Weights of a small GPT-style language model, trained from scratch on English Wikipedia.
Size: 21 layers, 8 heads of 64, MLP 3072 tanh GELU, vocabulary 8192, 97.2M parameters.
Architecture: LayerNorm before each block, learned positions, untied embeddings.
Each number is 500 + 40 x the weight over the matrix's rms, rounded and kept within 0 to 999. Layers, rows and columns count from 0. Numbers have three digits each.

# down: layer 2 MLP down (transposed), 3072x512, rms 0.147, rows 645-691, columns 256-319
# up: layer 2 MLP up, 3072x512, rms 0.104, rows 646-691, columns 256-319
down645:491427452461486533496546511517496527521532532532477484551582512516516507530548471576541501442465424525486507473478526534527515547461476503521475500491458510488480569477484508542485567508463494
up646:445577374422539470580539442457493498481499582562475487436530540487560439509423506469459521439482599540454507503450545470512449380528593533522598513517482529609473496581456572625502632621491635
down646:480490563454494460526545430562529472459518492557486448471517574427445531472435508543463485535475559548517482559469502437392464499610455484603456522520439445475559576490505410482463535522479527
up647:559546513419599542599477481479471524578420408438465558451557487471399448454383376398532495511601508518533571464470381441436521519513492472560536423504508479465496428448514520533552512495482515
down647:502508491488535496510395428508438516568477485433520527475566501538401464479527513527470534449487394469490463503541467563568575461534521413389526475462495464520487439453449464505492462471480534
up648:554491461517489555570622461499539509518492459513499574482494531463390585503511495586521444455505455523492399462563472447534458465496603377431454495429475510531555483514473584528515609542497415
down648:574487543523472467640599456508509459557416496529454512462480523442445586478482532485465478544538410546398383542520567557538430440505508487391443463495447522459536531523463544512559517484602509
up649:577481490538562478519513452546505515518472501496587454485533452511529532509521528440541532474490489487547433556516521506458563524445475516517511514528495522526430476476477446505484522559467478
down649:474476456532581490468490481486515542459481534512517454473585533520512448563506535508592516501526454509593468532532474510535527515541431517496497498516502501512441525451474458542495543517502482
up650:520532522525495495457503581469444535432531462539498444498556517509507474533428460499498416502523426478535455542489445531514500530510513517529454489521508484442506526529545511481504462467511507
down650:507528481565512512448523467500579388629541513398527501475475494517492497518612527514514555556505536508543514445497501466495532510517493491507572496482565456525478444506552522547507562488514434
up651:495548523492478485491528542506482421523462504460474440491452445454578487522544495551477502441510502466492525482527498470502484511421510492553462511498482539509558506522480434453441478441449500
down651:507496455446475516478463499426519619502509524514611511454495453443522527435521554437533433525450424476471502534454507422445463520549522526503528552511524468454469460428559390521429520533478522
up652:515464480488541506505551534510481556521506466505532512504481469507515467465470488509479487526486542506543465481515498501476486526540515513516532534522538493515494513492479493507507510482507515
down652:452458502499567548498516509521467506480481546555482491489527406520519507515517497477462522514494519522508468467482442436508525546550568469520472483505507537508498523440492528478504491534501504
up653:497485462477470512484522489499507543545519444522438459478465611484472512490478483543524450509563556562585547533468468504449485543396479514466399525556499473562509467459503497494509434526542502
down653:490558575522571517511539478530563466520476542463521557502499536467453506537520498495490530542507454481513489553531487483529508447571550477483490504483508477536491565524456446514465544467455511
up654:480471482551504497606618485501470454515484482555455590448502466495553482534459499492530476505493556475496489576524468515555566529522478537430547468479550493527523409525427453510584544528508524
down654:537579516404493495477485555517531533501539495468508471568444568481413515455497428505460559456511461562484502489519538501546513556513544450569491500489496505472430529437503600526399454526498517
up655:414470369499478524476525618525408597399563516455504387585502574527553512518540500496491461542457483493477510463467465550472517464506451459512547471434537546505569504485446567560570515506471511
down655:480508576472539519523516466584596427521521519577469549484473436489544490557507500478571530518533460511538572530492485512519474475507554495467524512499449493466529493488509400455463530506495533
up656:520518481459518451499463548498535487501434507501450475535423515499461514522501556476485470508459483532516499501540537445477529473512478531568506519531486471497458472523491506483470494523532503
down656:482505518491518536537511503511487521461580468470555433484510460473530548547497507482491497518512477488565548556418434522519516532525496434481486489475563468476493546483538509514458505522439466
up657:514500538502515438519533548480478446559485479485509533506487552548482500496506417537500455486532516473518531471438516506497479522447505535465508443534534540524430487503527455491483453450469538
down657:489520473505501579493480473467529499475496504495523577504472510495558438534522551490524506494505470524461503472520447509507546523522459454537439562538475472492533510572514448464521484470494484
up658:478508494510477495416591453529514465463469511505460513532513516506445389509539564441498548483419506463611502545462526503548442519488522465560511526470472531463458422500498463551567529569487525
down658:488443527436457533433547484560500470530458489488490485425506454471499491494548513550530526487508504535498438506530511475487509555442527499520554509527458504519445501485541503553492515497527483
up659:516499454514514527455524430480461568469400465472457435510521523483426509508503489403447437460571422512566529436464484522453492457526516445482460532479497477466545530531494526480495474501506449
down659:497548513547460509453502510503533513492528493500486439476483413467562517498453486491456576523428537429468465566507486536469489473511505511470542463479567470453487447527539447506544558436489509
up660:521463498450464616455540554420471463448420504486502489528555438480466488523535571537540578466532507485398512541469463551465463498493494531514485494550426436506514523487488468490511455464589541
down660:440493506538508476517539488525472462539545516538507583464486483534556502487494476461456518417510493507530393479527486406506510549499517422519482458437531554467456507514505539527514523503501495
up661:536514455515487525511476539507484470521517488531486454488495462519464472522503553496526504513482492501469516506515541547531494468521578526491442492490506487475476509489445514528504504565468474
down661:519511481491449491429490572467466586450518536479489513399484447491524511443514556509516468479511519456500574528527478514507607462454475506531492476531498508547469438457489449385541461540461507
up662:517512419480431508573559493503514457494478475531576478538532530534513447573479532563503542540441501543512451457441508487548548499531541607544451532507488481563500424526513497489515480489517515
down662:487470471511566474437437509493436536521532454480457556536454488493493524458553497445546462469572501430468508534547498549442528455444469527494511425482487497525515555468515504565570511529471503
up663:490534473517479513509407531463575495449546539536438504425439504483451507484536479456518524454456455482501452469555503384500428516456561470468516504316477508481528446515500480497511510527475464
down663:503500513578503617507498574454528460579507520549500468479477447460431483468559406471449510455529434463529530562495538442500472514482606506473514543385438461449521477526473457481492490509615501
up664:556520443476487414425435526526536497487524512473515494482611583522503527515490509478477472475513455488553539475443527496481432585484562498582498511481438546524516442535525468517539498503487461
down664:567474477514491447475506511527546516565526487522452482484614591503559531599618481465434474487517426442478543499459473530493456550473533498535473539504521494550495578570480462468535485501490500
up665:481475510442496540534525521537505514506491479494475503562569519518484512516470454464494488531509525539483545463472498513552560546502512426532543517511463486448459582488540525487507513547495429
down665:454520486490485540455520478522508534513528500447433565552525543505535455529491477498447491582522518541469435467425506509423474594515533412465535561473587495445511553505545494468568472496470525
up666:525505520449522447447483416410481504562478615536584441528589577497553472559565448489508464465536529403539500502571506540455464554588490500473451570483484455513508457526498536533428515536411504
down666:451435518611467459434473506441574507459437541511575522545530541477483561513458558528526457535535445477485529543524538527509552502544460510592536441505452388448509460474406511506490489505465403
up667:499491519470485494538400529491436495519547555510511483467503533525526514471524421488427465457548527466509518508471554489475440482503466494510499455399498555446553469457535538509474505498551525
down667:523479504466461466488430506483546502517561550483532460537520490499499506445553442476445476452538548442502555523486578468503518458490487497525489448389514566454524496521561463537512453543524493
up668:529529511432541489475479506485561432477485464501460500453494494476355459498585494422524472435487517508482529504493460464532521485513496478481548502528451521570528492543473467475384440501459580
down668:504517499489503450480441587502606452538433516543491428473502510501424520546526498431520513429474502516508541515511510447551519418499477482506513484553486537612513481492456467428424436415489523
up669:552501407564452484508508466410461459561656462504464502492384396540519493455483520466514502584427522434569559474598431562429535414452464475456430554403584437502483432504539492490580482564436462
down669:538514386595447444532442462454454461532564564455474497572459481531455485413398520511494489519497528386475601440502425521490542454553450578450472469442429469473511483421503498532570507570509555
up670:400539422637539594463510461518426429547553551652418472483509424521569478416583494580449494514520525447450493491529461498531506588522555572479586507528525585469476511529557476458500519586475590
down670:496520489584492558486486431483477525426481626552434447475578536502490484445523525467506481501418490462446466515439471459577528552416493486459482490531495536450529462494505453551591453550506538
up671:469496520572507553526487506546495501529460571415490513468539549474512508483509536449462468420517532525538500553493519509489520490468606513414446488514488493508495474469516613506423529511528478
down671:495523524521495559515459517515488536487499490436426527476612498517471476476531495525523569411516475551522519577507493506477510494513636596464550492503510551492436505486472616497454544504518595
up672:450531500477463511486502490475473460514504469570515539482514500543598482502476444495532503479488485455498535451485496495471512478511473451491485471572517471485463523493498502502476505528451529
down672:489472474505535513471477525521507515584501549448454458511451498487452509529525524528475381519478472541538577412526526470486557494497433509490546515449540564496534465545510508454544405495479446
up673:465485573475508529423500453515491531541533506525498543545446489525525505429544489489549515543479469442462558517508526465485505492479496489461567462511478429542493493434511540531487481478531561
down673:465500495506454472510511502482488523487593474465563528533573545565479483448503539543513583511508527497476554421525493465404500513494556470485480490404431509538393506495537471504532473401452577
up674:544498465497537449490516570516577496506514444576441500545407528512475547512459539554577532500552464501530433490500543496489533534545501520432538472489500485491534477525465444518517516543550382
down674:473481470544564547504526554435539508500555456462404529504508468494509499528451532542631473557518499466567591452456510584509503515501536535506545495462465554530596507485557540455401498488442527
up675:536535466511512519420514536484517491500493524575460553477472524472518495477513506552428503584552531572476437496514468432448470532505510513591505486496550490471426485498535421520482578536561470
down675:458482545502493550585501490469494487535446500423503459525465474486462543497482542477478509421481552501533519463461424457541538455516535478494469510485482435468473408491488558470448483392479489
up676:492473527512494459530481491513483508485512480436429479567457453569478527466538524460456509483463495535505520499478509421506485472491514538515494511429565512579469496483506496538474498469565520
down676:561603470537467486517481525502507510430562592475461478527523559497535480521474489484490444502470524481506528469523461402456506486516507486505404518403497504522464483438452514514515486463556533
up677:472489494547529492510415508525569484491496516542530516514514446489503552514546486491499538531528513472496462477512414492434415500541472513449462515461506501464505439493464467482382423529544517
down677:495449527564530484481444541551464509535480482445526494463454480443474525522583491503524540469510464522545424559569464510470470511448479514422473499466496437495529516527512559522442465499510498
up678:495457487544498504482535527512530509522473462525489492492493488449481461493522474473525483486495484537497423539533473470452463456470523517462514545489499509500478463497482496504502485511541537
down678:521503508473481559529430504487494554501489533515505555445502474572508475554531482549523531445480526473449478411555572482564528410501558469507490458565517464463511565539448464478518503550476508
up679:478521514500502478543478561468448433511549470511482578476479534448545455481483469532501502452430463506486537526519539489468499494507491533467492500492477495510506480512484507527503502427482500
down679:501540434464465474475502453512523522505473453480535473483509478513494520518535554537475523560548552513496476450473571483481477545454564482595528510457543463500422487506533495494438499521490512
up680:509492547511481505503483512499560532481514520430451473484499520467512514528476532445572542488509520528464455490499601476507493440545491426523526485475500511517524485488477488537456564422453537
down680:519546519499493518500502491507593498505542521479433520467483550517483473522498532473598519449552571529448424467514578460481504480497490457454505498493491558533519470528515472501443525441489556
up681:557468506552487478446476488515489461508540504481454428484473518432525504535476504488462472500502542442473507494450490499450514440507474531492522444495565503482479462541531479561478587502500421
down681:439535488430508487526546533448502557523512481505554523575471482501541456475533496472483601530439462554510502539511544495525465477474418526542452587525495452489491551422446565463559514487454441
up682:529487532462464487514626436549528457471424619436385469517443517522512529514497505390577590491547465486478513405511474495501424531525528550647470530545428462557447483423469515451423531597470401
down682:495504505600506496466487510473554473471506515452354456523556507457526485504549537449535652428519459476510391480559483500524472430551442587475485586579541466537532414527505583513583553551576478
up683:495495474491493483560506485561513549499475518532457528566535506510467473480434486513522503552486522585497502516539513423446541526528527497501476500379522523581537503467513480469547468481502509
down683:520480465470523489525466487509534546545467522543462504500518474490428463466396550442533505543525532600518488564516518463483559553519525560458533488424546548555561560477529502509547486497469519
up684:507481519537542532552524493497396529513542550485499473517519522473479567433456530505472487532556569504497566531462439529512444481485526494474538495490533576484538500461491472501504505444527493
down684:471531490548505534591509557546456545564479487460502419504571453527502498437495528476491412508541473491484572492434432437512474545516456498460494538540504518483515432491519504404539546500432431
up685:522541480492479502475430440479479522436533399502452488517485508444454493463517476528526479498543364626461506444505523468495495487558549535483471480483504482584547435496381480476479588531524556
down685:530430491477465536605472571472510502489425489522493459533469488478491540473464483459472489554477587413505554535531488512475540525497472502508536524530465539420425513537540558493505501469509482
up686:487531501536511464434493535427430518518499468447454556581525472473581552549538525453490422499542498500534499501404458482534477478536467482506494503465529469466492487430517523475512508476474501
down686:588603461538487505503461503444415462554461511496542572587475518482521525576488533470462486472499551478534539473430440466513483461523444489552457437537434497519499509393501468468506507489496544
up687:369528443557415516575539460472453480519605428499498497503522433522475470484474434468475453511442594470486516449486420471492463457421462403490488477457489522526545505541475484508497504476495475
down687:497509532466475488592491467510485559484518483516560473415460517496463487540440489465498510428493449479481474499494451504488478563463496467544452500502430480558564508476543464446472469539456541
up688:425479523550512508561393453536454497527506522494462436474503494512488512445476461478505544504460540499448574482517444535509537490449469489539558469459458491481426563475487514506482499493510511
down688:542475503511475509481451492531473467493520530532488491495445530511450460476509543488589509559457553540449569545473537534525509544540534474510516488472395517531501503463561441519488534513479487
up689:484440545532488546488467439419521488471488538504391501485535532505522549479554581514507502555510391484424548459437473532521506559557472514516415532530512550551502509558473407612503515517493533
down689:520491550535474519504447466557573454428535504547475488491431625479516565475484502531561546546604442474512448519524500568539467611583504476612421414508509468607515466596529439550553550530550498
up690:523438539464486398547496424430472610349434528617472618553446566401540486507554450398407547522458515435490565455527469420507480531520454418502458537535431473484506510527425455576585499547512503
down690:504605484471423493535439510520416378613558488404644419554537532509488589451456599530536502501568404641599505486461500598458433531497550475493488482561520466582369447427490516437473493464459513
up691:533500504547514516493477511497473451528491550546539490456472454496475489461478517541459514554532490501473491520533510506482492458445533455455515503511530437523494463529481520503575501499517537
down691:501503491429473528491526504527505542513532447495530563544507495607535460489495467461514526460480544463494520505540472504466530464498533517542482491501466504470506505530465486498451555525489522